Each number is 500 + 25 x the weight over its row's rms, rounded and kept within 0 to 999. Layers, rows and columns count from 0. Numbers have three digits each. The size before them is the row's rms in percent of the matrix's.

# up: layer 7 MLP up, 384x96, rms 0.293, rows 53-121, columns 0-95
# down: layer 7 MLP down (transposed), 384x96, rms 0.231, rows 53-121, columns 0-95
up53 103:499469483490474490468463496529487545493487530503523507529530507535503450501499489518467472478513500502509472538491493476485537495473461474494520515470505542508497516460539465513492549533477495515499475486507515485514500514493485542507462534440473483541520476499485525559512521505467546522
down53 097:537519564487483477534519487473463494508501547475501480522474518498499473450533502524471519485526501503531491466480481503532488507510496444455492500493520509487521492483541527435499500515485475533522445496504482507479530490532518447493502534519477510499490481473488441509532502501510490498
up54 092:475510465522488485501479510484516507518481498528464443480486515469489475485483508466517508451520507517534422541506491481517520457506500508511504488503507469505531534503551516470530495462485476544516480493490473495546520473503498527508473490438466514534519481523486503533497528483463501509
down54 090:500513564468500492525479486507502508463482509499484505500495470485537508506524496465506481569531514486506513492488503490470481525528514517510525472481483490546497476474525463520476499561484488453464536518486493484496506521500507463527512549507492495525497530559514508548458487552501486474
up55 113:523475496477482485478470524439521482485515503474496485527503501460491481507466489528498490448518493476508504499530515465482499430521479474510530508534460521521489545485502452490550527465473518518505503491536489487446533499501457497497505492464472503462483496517512498480513518550519499532
down55 105:503501511504494479493490469482524498515537465435512525463544490519497501481550474477487515506513528515502536517492469501520497497553490500502483480515503478504521570493479517468486463534494448458508494489505519508500500463510489451526503524463485459515533506506473494497513495580518505510
up56 107:508513492463542508511504525521528474526486511467494519487501530529481542480511477506452472501489480534544490469477534520482574515493481535492483498535473485500530514446545528509488500505437498457535452494510492459520514500495507487519500502450488501524513493489487526505514504515483484534
down56 089:549498543521474504490465479531435488484514505505517487501489472497514526510516536483525530516505518467500499492485472493526522541505548511507512500465506500524452520546496491540534527477500472485454492525483470527527492541496516507523533520501514489474496505538557499555471515512542498491
up57 102:467497499479533502482453495526511515521524510471521514442477493508537529524520490519501463505491507512499513510473547516469491504507450476511512499470470523510530483496494513510573496505530502536529534472507490470426475496538516531489520476506504484503509488464490528487533513556482505468
down57 091:524523551555478520481503525483467497521536446510484523498527458505499462498479497497521508430507530504460491500515494524485518537478504459497521532527512502506447508464547495482465505522499472520495503515499495507550534447464479466516516513487495513474516482511491518484477489513473523497
up58 094:500503475476483486458530526497538486480503559532533495550487504444504504512526530450478503499483488469508498478545540514474545474472486503509500501451478473446507488498520493479517502482505509558501532504485498528499522500534451485511474499540539502481486499503514536479473492490496473476
down58 114:500477545485518492515504512537505458450472500501499529516474495462493529527516508462450532583527501478514476491511477502465506553495533494531517476502467469492530507474512514531511507495487480535487500528503497510508497475491484493500469482505534474509510463513514520511491474565473448512
up59 101:493503480512514504476508497526503451519480490508503500489547496434508501471525491480496504496444496507509511545538466502514510478481500462455521512519498532437492514516493494517520446479480499551516482482518506530530494549522490457498501517470477512461473522472511505467515531468499505552
down59 103:452503467483501519529472522507481491464464470499501498469477499533461506484528455505493492489479515552501522486531537513471492473490489506507519531482505524452452467539491497508456542500480510514535493487506493544482542542479497459501520502508448485532504491466459458502513511492499517531
up60 086:468476472492488496498479507464524478475516508509511528512500523529460477484503487546487501493450516492543499472505450490490478492446529516465493486466513516485491497503493506498504452531514469483535556487496519478510472525442519485517494520493473489506528525537559500473452479460503460499
down60 084:546543514484488512484520548478497471522517490524505516522505451521488474521475486512459515516464532515500542507512485541498512499516496506498465538486463511502492491500500429516515504515474480505479512515476553514500459516532493550534497516523513487480509533512570479462483479505503467476
up61 098:546528481473550520496520519537520502532526493464520507496507503462482482502478435465499495458493501468485494539472533526480492488516496529455493514527478508488532492512492509498487463513473502475498510503467486531514490514495478417469498478475501511527489480462471501436487507495465494481
down61 089:498476496493521474505535490492467488465526536510516474514526496492490495495494541500534478481535465512538538450489521517530482510553516474433499473507495499546533499463507539504473502489519486507466539537492490460475506502499493529462543500491477507483546503492474524518486543531474498533
up62 095:495525467511463482511515476534497481501509508552480492458530491501505462508513452504511489482491488462510495485520498535499516438508541468496479536433479533503474522512530537505560429494490507495495531503519507518525487477471505510511479500523481527489494519481526502505481513473475551505
down62 101:519545491506484480503488546482510471523483504524514510499518482512495502486461479500531526509570470495528514480500521480536494504507514516456537463514470527488523547492554522503527480537433491509459505539515501494566508534493493489501509490491494491531548514500467508482529485525512483481
up63 104:503480496506519535467455566478532516523450494474507508492486518513498487518542479483485498504461512479494506498539504539483508486527514449439509523489546510487518460492499509493494491522481517503516479508486503492502520487495479442494457492445553492500510520486528507449497477536456509511
down63 102:485487502523546479485502505505519529507472515472537526520506497515447498446495481460487532474531504491518481514499469441483513498535496508502489441487505465502511456488460486564494555523480493483492526501530509489513491535446498476492486464513480504512497515478505529506499529471539525471
up64 095:506508466483486434473517475491497503510574519512507517509532568473513544499518506542504490503516504466534507541512506500483527468528486496530488492488480520536501491553527515478523481508504520522507480532486510518492532473543470490480537476490477490528473480514524482484451479532490507469
down64 103:482491490439481475525498487475490489512496488526495491496482539503523530565516525459502467523491456478506512519515491501471477516522512530500467540525466509517473457503497495475517511526540524468514436491506454533518491463452476475501517516495490469524504469490515525546498481506454504512
up65 106:538498497499558494497466478450497513509489500519462519491537487458511503472521512481529518523489497498487506527517499483510538489472509468491535511473521478477537505542453503527545527492493499526515509477524515530540464444473531489470485500483520480499473495514535522477479502494467468568
down65 095:474476489514513523480484511502531500509526462482519439474498455497519477503523516538527531488479436486506489509493488476478464541489518492518509522487483459494495517517517486484455494498481453473458501480468520480502523484468456454505459505517532540522534451498483492534465510493489523509
up66 103:488519481518482489503511485525489514467519529492480569545542484456563503469471483509507451481504476496543490524518509465502538477487502526472536531500471522526482495501526485493525529499474549476522475501491491509474517513521487538466512489480453470526486517489524509505483553471508488484
down66 108:482532485518511531469492517493478487476505515508498484490492493513550493507523474504554505519522470509521502543521522522476504455485512507530468538509476548458481463494528523479533551478550517470537509523490455487487508556508450475514486516501504491506476500486520462531515503468530527519
up67 084:536492448496513494491548483509501468519518534504500481506450531482522467443526522504492491520518511484505494496486488486518503504468538491549522492498511441533534496516500522458543509495502494526491523487519514518534489536478516491494529523531500486521425511493486449469523500511531469470
down67 087:505504506514526515498459500516520509508487515483533500482494495481518485520547528488519456532536517493494522491500562444527491510445535482482517496491451503476502514458545502513454515478487503541503536473498521526478451490530468504489527524523502494449501538493488466513469534517494522476
up68 096:514456486521538476471492508487516491488499502490515535490485550527490528481471490503525461493480509474490477506498477489501502477519503482464490496502514460500507483507537535509503465496497513517491502470520473408517490475559531509501474506549457530501496469516531500518522539497531446545
down68 093:539529438530507515477526474471523461527481482548505466495476482460463555497459483467488514480481489500518533495486509503486510493498491483475509509476502509481512507476484540495520505497510514460488477476521423470509474501511500483526539456521494512497514513510533517537505477537539478470
up69 102:478513493507502455517476465533517492519497557536488512491521531512444496498507490448538520492497541506528513528486515519463511472482476492531491479474475517480497511501472498514495510477517494510518500493477495498526468513454516562474451500535497536462494504505564494473454535500510536487
down69 103:484491524465565484502470507500472468510483514487470477546517477504470500489508491496519493478474529514487525485524515461516514499468479505501519499486497457513510482458486508506508478496505486469529542470524488513519528466510507477571521465507503427505511472554501478502506436486494524473
up70 095:539510497503522512525527523498515484538509538485516520467503503485517492543492500549519504487527463504506463517533472542477510484473486509535475528484500544445556502534505522496559493479520506494532474453467468498551486515481501486478507509499481524492517539497477502459522530484463515495
down70 096:486526595499516484498551511497484481486530515507553483491486524512518500488490473492513491476546509540483495494481488493494479499512504506519507526498502528504540493471512489472487506481506488495459518543525488453439474506478552497518485512516510550484509471548521531471483532544504490501
up71 094:508499490491476483491551460518537486511473569494508501541537521528481508507492502500480474477513485491497531489505513501489481453465511487465531511523525515513478520461448540495508513517563552496448500517494495509485534535526518501492505503487557499505550486513467478491516502486522527516
down71 084:510503549491485481497518467487536470481485528531498509501513530524459493482523477489420474523536533479512532483504519469518476469509519508513499503521470494490499473507498489557470497509514485509511467520511485480474574518477512495536499503484474488531461495517498527528524463533534505549
up72 104:502503479488525493484471510508491496487490527556454501486478512498524523490490508518507508491520546456472538518514504488511572499470551523492515529568495477492476437488509512501462529469515516476516499506493545494515488483516526453497513472483490463477525471523515489482547503500467525506
down72 102:544477520522493508487500484497473484456481472506547511509537502459508483521551497510527509509538515557500522479501522506552489500522476524508502511467489542484498486468484496500515494497490505514524491510494529470509506509479462498446486528499438500463499528486523515506508486538482530413
up73 091:496476441516466485489523504523528523481506502516536494548475505501502553514488497511507523445503497487448512499495521507476516482501488472463532464497511506497510477483520534522476490476537542500471478476478485485511527462509478493438458492470513511550485481540502541526522476514485471532
down73 093:527511521518441495532485501517451519534482464465530473519528529507520474548482545510467474487519535500442505519484489509536466485507512483493504491473458535493513481482510533518533531467517530495486488494486454515509477491497460492527476485543476501521477462507492537485497539491519483494
up74 109:471531489471517533477524500491524523495480527514507501491534492515470465496500500511486519492493517505522573446495562495475490464519492496519543475485496548532498489522508452493524462471496495508527538513496500506433526460522482470467476454480506509476496462499458492506497500495517482512
down74 111:460504474502495478502508442473535482519520485497462532505505497454503488491442462491481504478510526474508490503486472510526496558487539530512567526528469512469527481479501450532465518509489521507516472467491514486524530457487466460489474509505503479470506499503484477510514531495500465524
up75 104:510505448529510479525479520500523527517482479466511483499523502498467470522497497510473555495506529474516541509503514470470507465505515474463466544494503481508487495521501498472423508503481474553516480535462512478481515523498506494495472468486460515449523510486466538475526506479518542472
down75 106:477498516486500487544535502515519489493477453503562476509510488495510450473470535471481507491543500499519443486517477509435506495472499494500490531512474463541569493510507499533501510498487494496489507496520535464458478472489465478502523504465501495455473521494498515506527500538483540518
up76 106:495485467551440528498490445520482514490525520502520557492490527519531474509503507525503506504533510502515495503506511533485526510545511544477528498493501537513472543507534464504560494524511480549497502471505540531503529517520517530512499533476525524551499518512480514477480495514518517538
down76 108:441520466509512469488521496493488516541511490524461503466489493501492474496498481475499481510515520493527452526509450494496513453472515524525521544543548530498533564492509483473474504510523492525509489478497495539522473501514528494472534495488487510511539520505502488537534452497499552464
up77 098:515486449534467527533492507466504501474517526494484518469485512521510512496509461465525531481497529546498476511486494504470476440493495469499479475502492477519549538495549519468453483475482503521540565486493504467508493489502458481531484476485507510514476546510486503449486503520504505468
down77 096:538519488512467504521511505458483495495476553486510498517515545513519504555449497485522481510530516497511496486515514487476484466539477543471463522489494544479521471511483500458458511535519484483491516504565504508472503464519465548500532450488526523510523521457493487506508497524485480493
up78 095:501491484513525518445498534510512463523494494512510527463512484511513519529490499480536505491469524490498464489509477540419555487487507450470483520500527538531479503526481546494517518490490460545456500525474497508540460536513498534488514490487499519484523510489507514470482499493491523454
down78 103:452507490484495463512540520486496486465505499481500463472504505520473516533526476534501530474514497458519508499501507441529491489496537519520528526478539523463475494513480509513483526519490507492487475481459470499534503466485480510524519481521536491498497450506517471521514522495403478469
up79 112:517525472473503507452500526544511531536521523533498504474524536514450476506469469497485472489512523485516528499489528451509513456504503470517499467459494505493512521487515524513500510471522476548490508555487451478488507457556505464482487494495512513452467482481491513499538488515478497459
down79 102:471543465520490519506483498510508511433471474481528521498537504525495500503526537517539470463492430470475493469503522521454513507503534504486504554499482509512512543515472454533462490501507515528498485475528501523527521471474477523484493492480482487518526521479517510519492481498441527487
up80 094:524467471464516497473503511493513492483499505541538461527482505499494473527461453557531463460498483456518473493511521532470484504462502520441526480461490488514531526467534485523475499489524525506496523488500490501456495484520498548517492460470444530500498495498493541477521501495500501504
down80 094:517493504485517469479529476510505526502466475514506502488521526515482517513415517490483480475563507494498453529462500495464488514482461525505509544496488515562511509489469492504464511533521541462477498486519472512517494525517495467491510508479455536447513520524472504486491522480514464483
up81 081:504496500488530455468496470480496528523542538478543508470535524509458493485508496491499492502555502517501542481530493514483524484529477471531564507529433497484480529510540468485510470494490457487485460503501480461476515501510488487546507470505478538492508481513514491473455504497479501477
down81 094:539476478490497476530510520504520475492485504512498505467534485503508458489442438496456518553470515511482536500514491461505492481468494483519496498526450535520517508509522505480503538492510502491500459477519475504509520466487526518480497479487494442553471460450482505532486520521541509490
up82 100:514497472510481532490509524486521546493512520495505509517442506498485496491518468480549492444517461514512471517441499512488553450505494507511493548503478532451523479517517479498502492511506459516506513519491509506491498498527470506537491478457455491474519503502536544512556522491484484544
down82 098:468497506500518489505499464551502499499500500495457516531455458531558518485523526498545523527491558501549457513534451498483524519518521554495503491500514514483511471488504510517462452488506500472527506495511478494507501505513464475479532506561483529528478510520526504517524489488470512522
up83 122:505512477489508502456493483505512539511481512460495530484498488469534434508523473516464516490465534491528459490485515514491511488517501540498481550486485510509450476527519502461490475535494532531509489546499507458483501505500453525513463504496478538486529514525480564520513513450485485495
down83 110:516467513515494477506497543514533493530480475487496489504514516491523518546513525464517477511477489456530513561440522459477514533537489495488504551446481527513474516508494494500471504504509506496493440492512484496501500464533473475524434500504503541502519492523512491519494551483506467489
up84 106:487488511490487521466484515493517495502524503489508484459475477516525529444502530515532465501483543467555501507466456528453508481509489477507490513513501527511542484517491493518473542511523514508491540487490508533506514466491496461487531479466528524420505504470494455501531535468469492491
down84 101:476470483484505471485501530500508520462485490481501527505530513464477508473496508480464511531501528524518484492509530505533485521491508516481522470483484516508483470472470505535511500521480482443494532453587511508497481502533578482466502512517502539508471538462460475520505509523477489491
up85 107:542489508525502528483500543523516529541493471514533504470521495513493448487470453548464476486525490507500483485482488512494529498499498462496553507495528519499502512501523534519487534555493513534511493523491456536525506502469476509552469490520571512505474516495503494479523504465465474496
down85 102:461466518499534563518493509492476497503494467475521454514474471493450487503475521540529534499557445482496500519490508506489518495518519495496513518531456512496483526511521555526492498529484517499522506515511490478516464444479477510535455496545466482478498478485469520497485510479473527492
up86 099:426433476435489464485451540516488544522514485488494521519519526518491506527534483512508502502478517485514515530499491480492515498502482489455497521496512481494525481509495487489451474529508543486469501485494506563468489483459518504540517497510494473451503484508477501491481484492512483539
down86 100:519481517481524498549497485511474504492495499467532503500508514490458544487520487469481483459477516508495524478511522512531504498493484479475473464513519482522528501495481500491485507545499478458532542430507493434533538489507546524493499469507520491539550540438520494505498480508511509477
up87 034:530484487490532491494492493492498516558507567515507469474500498527522497503499522490517488483497505460517466501497470533475548452463531473534478480521497462493457511480539514513512476547499539557511527515535475476499478499462513541474519498461522513529503511478484473475502508512512534510
down87 037:493522531515512492502466465479500493496525470498505417534481539505528560496531497498498494537505476509513432449505504468501474501505530516512477512518468461486498505518477497484491502491469461494494490486483512529496503500476464499525535502480556481459491540479500511457484516519494466467
up88 094:489508466542510471517535468510506486515541504545523543485478512516506471463483494516496513470472505517477475553487517522486486515489543542490526471504508474548476498513482526449480502514494516481557500481494494502495525479496515480470526465456496509509462523529464545540486528490486493460
down88 104:499526499470507474510464501541449518506496524505464489516417508493490509517507496483516489461500500515529536548496510537479539529534463491468498512506444519481495483482513452494491560496505480479498531524490513510546494557476494488496543510529506508536494497509464511518519494495491520481
up89 045:500527511472471492523464487477534517510514534503512500502464508500510503517488461502446518473471497461551503506517492510465531465440492480563453488511487523488516477501558481530534496531506526498481504470495518510483518504496476533497468517512510506515506472488442506488504491449518450494
down89 065:506473471500492514489500501484454481483543526482556479510511463490511469509511546498471474497464510488497498465508498504518516522504509535573554512479529471478521527495508467514515478478511448508502495507505547535507483476480474518514472525517505513509439535485499517547518464518537489489
up90 104:466490497521523458512487500491510520497519488500517483531509460497491473473501504513473538505486523501524535501504527511466489431469483497471549501491518452541515492506542503495483504541574497542501518527518525489476505478490501504535508470505468492454494470487531543497503539525525528536
down90 113:529506470510504500517527463492481461514515491485476561515520551500500468458468511509492486518526509513509485500515495488506496478487482515448451526524516516540454507477479544480490493504461481513543486555482503511496501490487532570513507507486480480521492505449478555495512474521475501500
up91 095:552544489529517490480475470517499455477490556533480541467513513532497497515516482541472493517510524491499514476547539527492526517538494512493510484500507519495545543549501492500483474528478510469524506498489496448541484495515531527483500502505488523540518481553487537490460508488496520510
down91 097:503536453466527506481514499490512494471492503541435520491509508491511509472489505485504495561510483530495490445503512494435504491468493491510497431570446511527521480478480472494524523504522491522475517516465508511474520505480507525528495502473499487502504516485451492497473538506466505508
up92 088:502500513514520511484501524541524521515514526468556496509546513520523523454510520526531549465500464534506470504521528529502453486467486498510477512505472527490532509512521552525481491467516500502503529459520519522558475472486477513472504478444507477483483490494507483484533499467533519471
down92 084:483524576521503534473488484474495486487484491488526529465500455447503474507493494502504491423512523448515510520484492503502475534478496485490510495510503513485455514500450481485538493493485502536528527483516521495479561497477485489480514480542495536479503482506502500452493466471470525477
up93 095:475488515465529501498466469484540489523519498492488500535469468487460500498489514472516510482537505500478492468533459499542578490521493575496464510519512514505481486496553498522463513481519505507482494454509460505480464501515502485473461511454468466496511534487502501497527486480505502468
down93 090:521473487533486559520505530529543490517538516456518467493506473482509455493498540511497492462507501542519541499519515507504491504470465492496485508466514511508525514481531482498486483507430508535525540478493478526494475482483502505501470534566504560518527513482541518522518508495502512488
up94 103:480518454497530490494468491507494470514542501484525501519489469467558529463486500502479533498476505489496483473447506529515514490502481488535541468517503506497499506512506501476490476518516455504494481489536503432521523527535475457448465500526473512534461472468468509496506474521482464528
down94 091:484527472534543521490522480503502512517520495505484490502478517459503471501539523462497496476537456463530485496479478496507487502510492518491507432546457525472527469514518512476517491546494513508466519497541489478503547511464521464480534496508459520498495462518499487532495530501448541527
up95 116:531492507446534510440482529518567522496520503492525486511467528511500501505513498478504486499484543522527500476515478511508470504486528469528487465527503513497503509515527458489517473528554484478512486487462488557516527495504547467489507508457520464516536489497466507470536502513526544510
down95 104:520487518455501494444490521506477482518499487516469510498471534509442559470523469526498536509489520529505521499471542490508476540474505538485446493493478458485488486527467549476509480534468506504502502512530527523521525503483493524518486524521480539470463504512507507483503555503475479509
up96 095:503525483461501464514513478529499485524516502479498524482514522510499525478462559509528503470517527480464511478501474503488562499550480475525515514563486538552451521471494516487539489483497474525519467519499480470494501481496483487499497442508527507535489487456515506465492492484507464483
down96 089:517517551509506482502531497481419534568480473541505536497466519504515505479509514483468471487528459487550492522524469514452494514485501507493493494510514497497495450474488489467463492503510464520488468534530523464503503473495520534486496497502475517468525485492515553486502501470474500490
up97 096:530499465444558456472494524483519497515516567464522516518496499490483491541455537543539507515474510505492487523527518463481491463543495527459515537481518483527499495497509499465535491485526470534477473502497495490493512490530481475515496472493470475497478488482494491489495486534546475520
down97 117:436478492558480500525487489525492486480516507476506476455521502475490500507502581524503497541456524491468502507492495485459509505488502499504515519503489471479494464483554524518470433483441517510492492468538517506501484487502491485538513472530522520516481512505511480485545486532487491488
up98 081:471522481495530486442445542491472491498470492483512487499524473485510487489514503447514552502484507464494466477494525523542504469490517502477499528510522479539519507486512502501479501476537508556474504438495516514556485512505482471451512465484510484498489463474518522506497477455534493491
down98 086:485545525539474559486501465514452506517535530503506503519534504475499513501508477501533464508457490543472493500462477508501516488491504496517494551534552492503527500513497480509550477501504490524514488528492563514540483515531472544495508492467517495484501514516498516553481462497456489507
up99 117:470495508492500477524441497470499480497502488518489477525499509482518515511479478482487500497471553499533466510502464501493533460477449508477553484437496528491539492486536531555547512538491513490552481487509499504475508495462526494476515493476535506484514543491469531536490507496521501525
down99 117:502484516498468517517511458547536486466504454488475527519498475510493513521453511493525496472479511473537506503503546474516475508546485458493510506454518538482480463536511533467482498523508516494504497488522537478499509454509506511496467552482479501546444482499476511531558496502480493501
up100 109:523527476509522474468466479511488489534483480517514478494501488508478504486515538545493503510551509482519504499480537536470554523517458500496418501465515494472476543538544510476483488515539493478532513510502499516491481485468447508492522480528482523469508516492509492480462533513480528470
down100 111:448514487424505549539498540485512497469481517518505497480504508507502505546525506497473505507478448544491468498501532481506487493485493548465543494517528493511468543498474473500482530492489514484506507493524514488540519483485502481498473474487460520531495513458496446497497474517493482441
up101 112:529531479488528510479472540487483507485503543451462514447488510470522511504496513536519522501523455509500463517498526564445470470479536476505510523484507468517515519505539530499478558503534497497464488489528460496495480465477508470475521478497502506553495507501507492489534515486509492495
down101 112:512480445533500491504512518504463500519504500524516491530505467529500506493515532484542492540509487550495553497506454470482489535478455504504506513516501499493512506524477476464502504530530490467493527468527477516525535492536515486542493449470494519519427509510521514528520502519520503560
up102 094:486499481467516520519462509524493514567485514486511494495493491520525537462527502500514499493505542520500523468503486542508478520491486511521500506483500520485494499506499497535529511472494534532555470484525530499469575498472540487462475484512495528522474465473540521498506558495475495440
down102 095:476450545506507496516491489513507479530505476518516489494555527489516527499527514517525457501523455526456495511477542490507489503524497523491508505522464502494487482508517478583524476496516488497547470549511487457497539514492522487541508488468526514494533489533534491474513506540489504453
up103 089:503504474519534516491471511502477489435509519497489538451530499512478499503513494484538515471469478512521508524480566516520502466481469547496491491483464546491531484451516511473486496494462502475478516474527504498512504496492476492492491491564505479505496471496470518437508482464476550514
down103 087:502429575503485486515501514548420502487537473513524497463465500509492498503512542531508483462505506488505489490508475507480467469520493502501492500498503490469496516474495511474469520483487453462533560504505488514503490491507499540506487475525502452501501496516539525529498507513471533527
up104 102:481528509546509511495466485522500546504521517459485524524472526504542498502490525503494474496506486467538490560524500526475499508525499451511493497499497503498495457474454486483532548506508534511517487490515531490490492454559533516506503490531516521550519527448523489488504452480470492467
down104 090:521478528536493472493461530519510542506500473462502508547463509508490485479541540515501526512517477461505491486511448503461515510509527509518495514509536527489484435502480446481532521492511487551527496514534510469535524498482524495472510479454463506498475525501497539517469516483477477477
up105 097:570498482471508539497522505503517515491498509459509531502522459493492493490531537503489547486484449536519507464546513511473487502506498468532494511463495491511471508489552472450522519491519466496457514511504460473453459526501493509502520506505507520464487474530493524467519487447522521498
down105 099:484534474498496517480535497507432494496516507532500505523495479476484528549497456441490495480454530486479474514515507513494493501506452508480517539493486514483509514505551479486520517500500514512580460485507508513528532497509477544487526499492475504559493521516517531517525498531495476540
up106 086:538508545490498504534496520506523497511542518488511532454493510449516503499442456516517502493521547501464507469567489520505493469517511481506542477496490496455476471512502484484494506532481527521526462503542440467496507521524500469501526472504520483516493464481517495454513514505522507476
down106 093:469483483528511470512546504518480472522520507492485540511557489547463536488488493515465484504512532495482490544534504494505521477512487475543484522474481508516513459520461504523472549487529532462500494463519521496505485497484521512505502444490524524506494489523503500478542489496422472489
up107 098:490502526484522493512473501486505520463472539509479487489510504507511474469499457514555474459485484497510506518482496497491564527467521487525449489533543458536488462518512490544457506522515461519497486466528496463453456472485517505524486521502518495533496496545494514470492507459506522481
down107 088:475488505523493502502544499522508477471489489485470494513501491509503499532463454505508524556456517517499524530542528555530464505525501493520457476470483517469478469547523519486514515539517469472491490502537460513489506522525518536487511484494494520539516519510565519495536513552493494490
up108 113:494556507530497507490490511480497549497481531498471530533480499486525521470503478480488477461491515451481523439501521526496485477471510498517487474481516529513514520459462516484494526450468495538507482445527531505468545475489545505462517507512470497513479503475496506504475497477506507558
down108 111:534539598521491495507510529505508471504468482510460468487436505513493507534496520538509459477494518477499502500487509468510536545468521500511492475511514479482506479490500481453500508498481494515514476529509483496534500515487494519449519428492483463491509473497526517476485523497467505519
up109 093:517491487512464503454511492461523513503517529530458500518495511462530505523496513494497507464518481488495507506481469491527529485491489494488517500483503514492502499500506502455538505502510520511510494536486550499533542507518499445489482477396419470527497508458467492520492497479489510469
down109 094:469500501488500469515529484494484503533505493488527504501476480481492509509492483516505508513526531515499462507528504508479492512509502502529454506491436539540478538481486472479466502529509541516546515494488526486537544495445518452451487496468488477532496472481477497489475432488502458455
up110 086:496501516557519490532511492508477518491508529519522474563520507533510465525511498508511518514514512475511507525483502511492513476490525507559500457515529492480486491519494525485541502522527527562491532520479488531502470487473529550487508516462507496512492523552521512457488556472555511489
down110 092:477528530474515483531489478552481523505442490493507492499518524529518490514486519477535540493506508464522501496461470499503525460522498512475521514499494503486481555522498504452479509490507552502500565463534432500487477513492486507500517498522453483510531525467516531516496541464496498499
up111 099:475504505522518522475451478493520476491510538478503508518522507522497491476514484452472518519457563501476507477453475497516500497530485486490516474485522534504526509547522510484542536487536493484524509485510546521489477490470512552522452482462488507476502552528453490511495483483470523530
down111 099:537535516483469487460540499511488486432498523503508517471513445500489533485532525479495504556511473486514466489529502504438506505500489478503503468513527496502546482494473531526526484520510523514436516524504484523482522494518540514540481496518487475507498516452454518536508514509486497482
up112 097:499482499517507466503477518518482526482519521476466536436526493453492500497538515479468547502494499471501515516524562529459526487500487473505535496495519530520493504492492469493479472502538510480526469539505516469474507489485461525497529504481484467529471530543535512488486515554536504535
down112 099:489496512524480516500476500486469499501467500509498460520493466537474559522486505527505527493485501488493533487529488517474475522490504469522515486520481492471432480513506477515446540507478495537536510525476479472531527454461448519502510512526505522512465494487539555523541514486526519519
up113 111:507499496463507496511441463534540512463510509547501496498509508499473500488482541526493495490513552511449478496512451521509503532528438490430504509508501506508505487519483470505504541527501496538455511480532525469481492520525485511488501495464512537516481465502500495545516499549510472500
down113 118:465496498507540508490467491476461475459503536487587517501508519514477489533536487467496504515521524474496511541489510550454494503491499459508539488456500539501493507512499461475462520466491533493502534493512492551458502491488474487450518501481497512506511488488503469514463510470508501473
up114 087:495542530519537516517474500521530548492526471484478499462500492502523512526499478513496492491481480478478489503512443518479505504490480501486509524510535545503514486522480515485551493457512521575516534491520494471465523476515517497473537479515456524498466485459506532452554529483495511504
down114 091:548497570524505506499527475462497463530480488562535486514511496520497486480505487493526500553481478539487468517508500533504515502520454488513447544507458486479518503512493502482484510523510500479504527513516495546492452503524481500532535536468500470492504509538499510496526518492525554496
up115 104:503512497559534490473490484481512493499508531533527486528489486504504481498466522528490484525492515487538470462534496484509527491552498531434533488519515459469515524477556512495502485548493543550484483459469510498485487506476482530527470530498506522505455493526522527496484518515473490472
down115 106:535452488463441459479503526558478457504513484462529505489505519491527497509490497494471502510461504451465530498542507468491465545494498517474492474453503503483470501506498537470527520473482485501496491531495502455489512482489499537501465527495524540517515517498465483494514497504506444475
up116 112:494444478489524495511497479503514488494496538513514504535442541533556529537480497505481504485471525486510513523443503534483480463460526476513525512462480470476497496520527510490490497532502476483499509497498526468541496461473469458492493496490486500534516473469513483470446513534513455495
down116 102:441525471537509534475516479543528501504482482555490515501467505473495474511481523495487492554500477525491506516469511502516496485506481452470492513486476477505480538514505479469541503575507495517549466504517482495499492544461486466514504502465471536454501501507503522513552502504494498515
up117 098:486491483543480437499502457511508512523506503533495571510524499536478534517524501497526482461507502504531499562502473530494491485527538484488524511489486495456506521476489507495470518503496509489506501489476544481467547485491521476487494482479485528483496502487530511552491503517582476522
down117 089:530443466515452496514501482514513470529461479455512518454535500531506478493505510482477490508500505511544480525490513506511514542495505435477543497496483536511509521511465481527524533489471517509496496502528475511494557507500473557473506508498491542481464493494536494476462471477485499527
up118 093:534466464512479517476516525484502503475527526525486492459485518534540491491468493545526436522514502481466498465527512519504538548532493534453546519523469478469459467481533488463499541505524467473475489474507492519490473485514478498483482468464490510511496495507475471485501509503473485498
down118 096:537516481483524479513460541508528455486459542518476544515487486532512490517531502442507523477487503501512507476507476526535519512492521490518557530516508500489480491446461471508549494466502466532517544480519515502496502526519498501474487501525523524524512466487505540528475476521497545513
up119 099:518492501509511498516528501499525480492464560530509514515490521486471518482470479469469497504458540519489519528500577501500466487475508481493482491496520501525520480460542487522470491534533492493489497505530468515499453489501508478512510507467513485534517586458504475506511489455526527474
down119 086:502508466572518512525491477537493493500473515512498471514509453505514552518505508500461542457499484464465492491517450493524493500528466517532511461522495496493492495527478492512501495496527504488536536489499443487530471480535519479512542468515476526512525487538543492527456472512517484489
up120 103:481505505490478507508474486497536488475485508479474493526534488497512491506484537484498513496450548463518535493466494506476525475519474527493502473470539533484518506500551459472491575466531496497530547489507501537520483482548494504523522502484481547450517509484466526463484501493487519527
down120 094:503508470466496487466493514477544510520471497527473497495453476498483490517503507449561502508462492502536467539492504512530450498461519506492490511505486536477522513492503529480450497518457474530471489432498468478519488493464499502537512539520471507472465522489500512514487467532473507494
up121 102:471486484541539512515506503546561521524497525522495516518505524503464475502508537516491487495500520542506495530522516509504518491483486535533487466489537491488520506512488491502480476499526467502518495518497469528464568555556498489508507473520474531510464501458476488481522442505536475522
down121 106:432505508503522545538501481534535459497512499459445503482494544517466495482510445507489549508539518519511489481464482494533504455508482515523477468493505518478512452489492517499498456525494466515499523461506479500470527513485469513507501499466462478527471475502506508520499521473536481501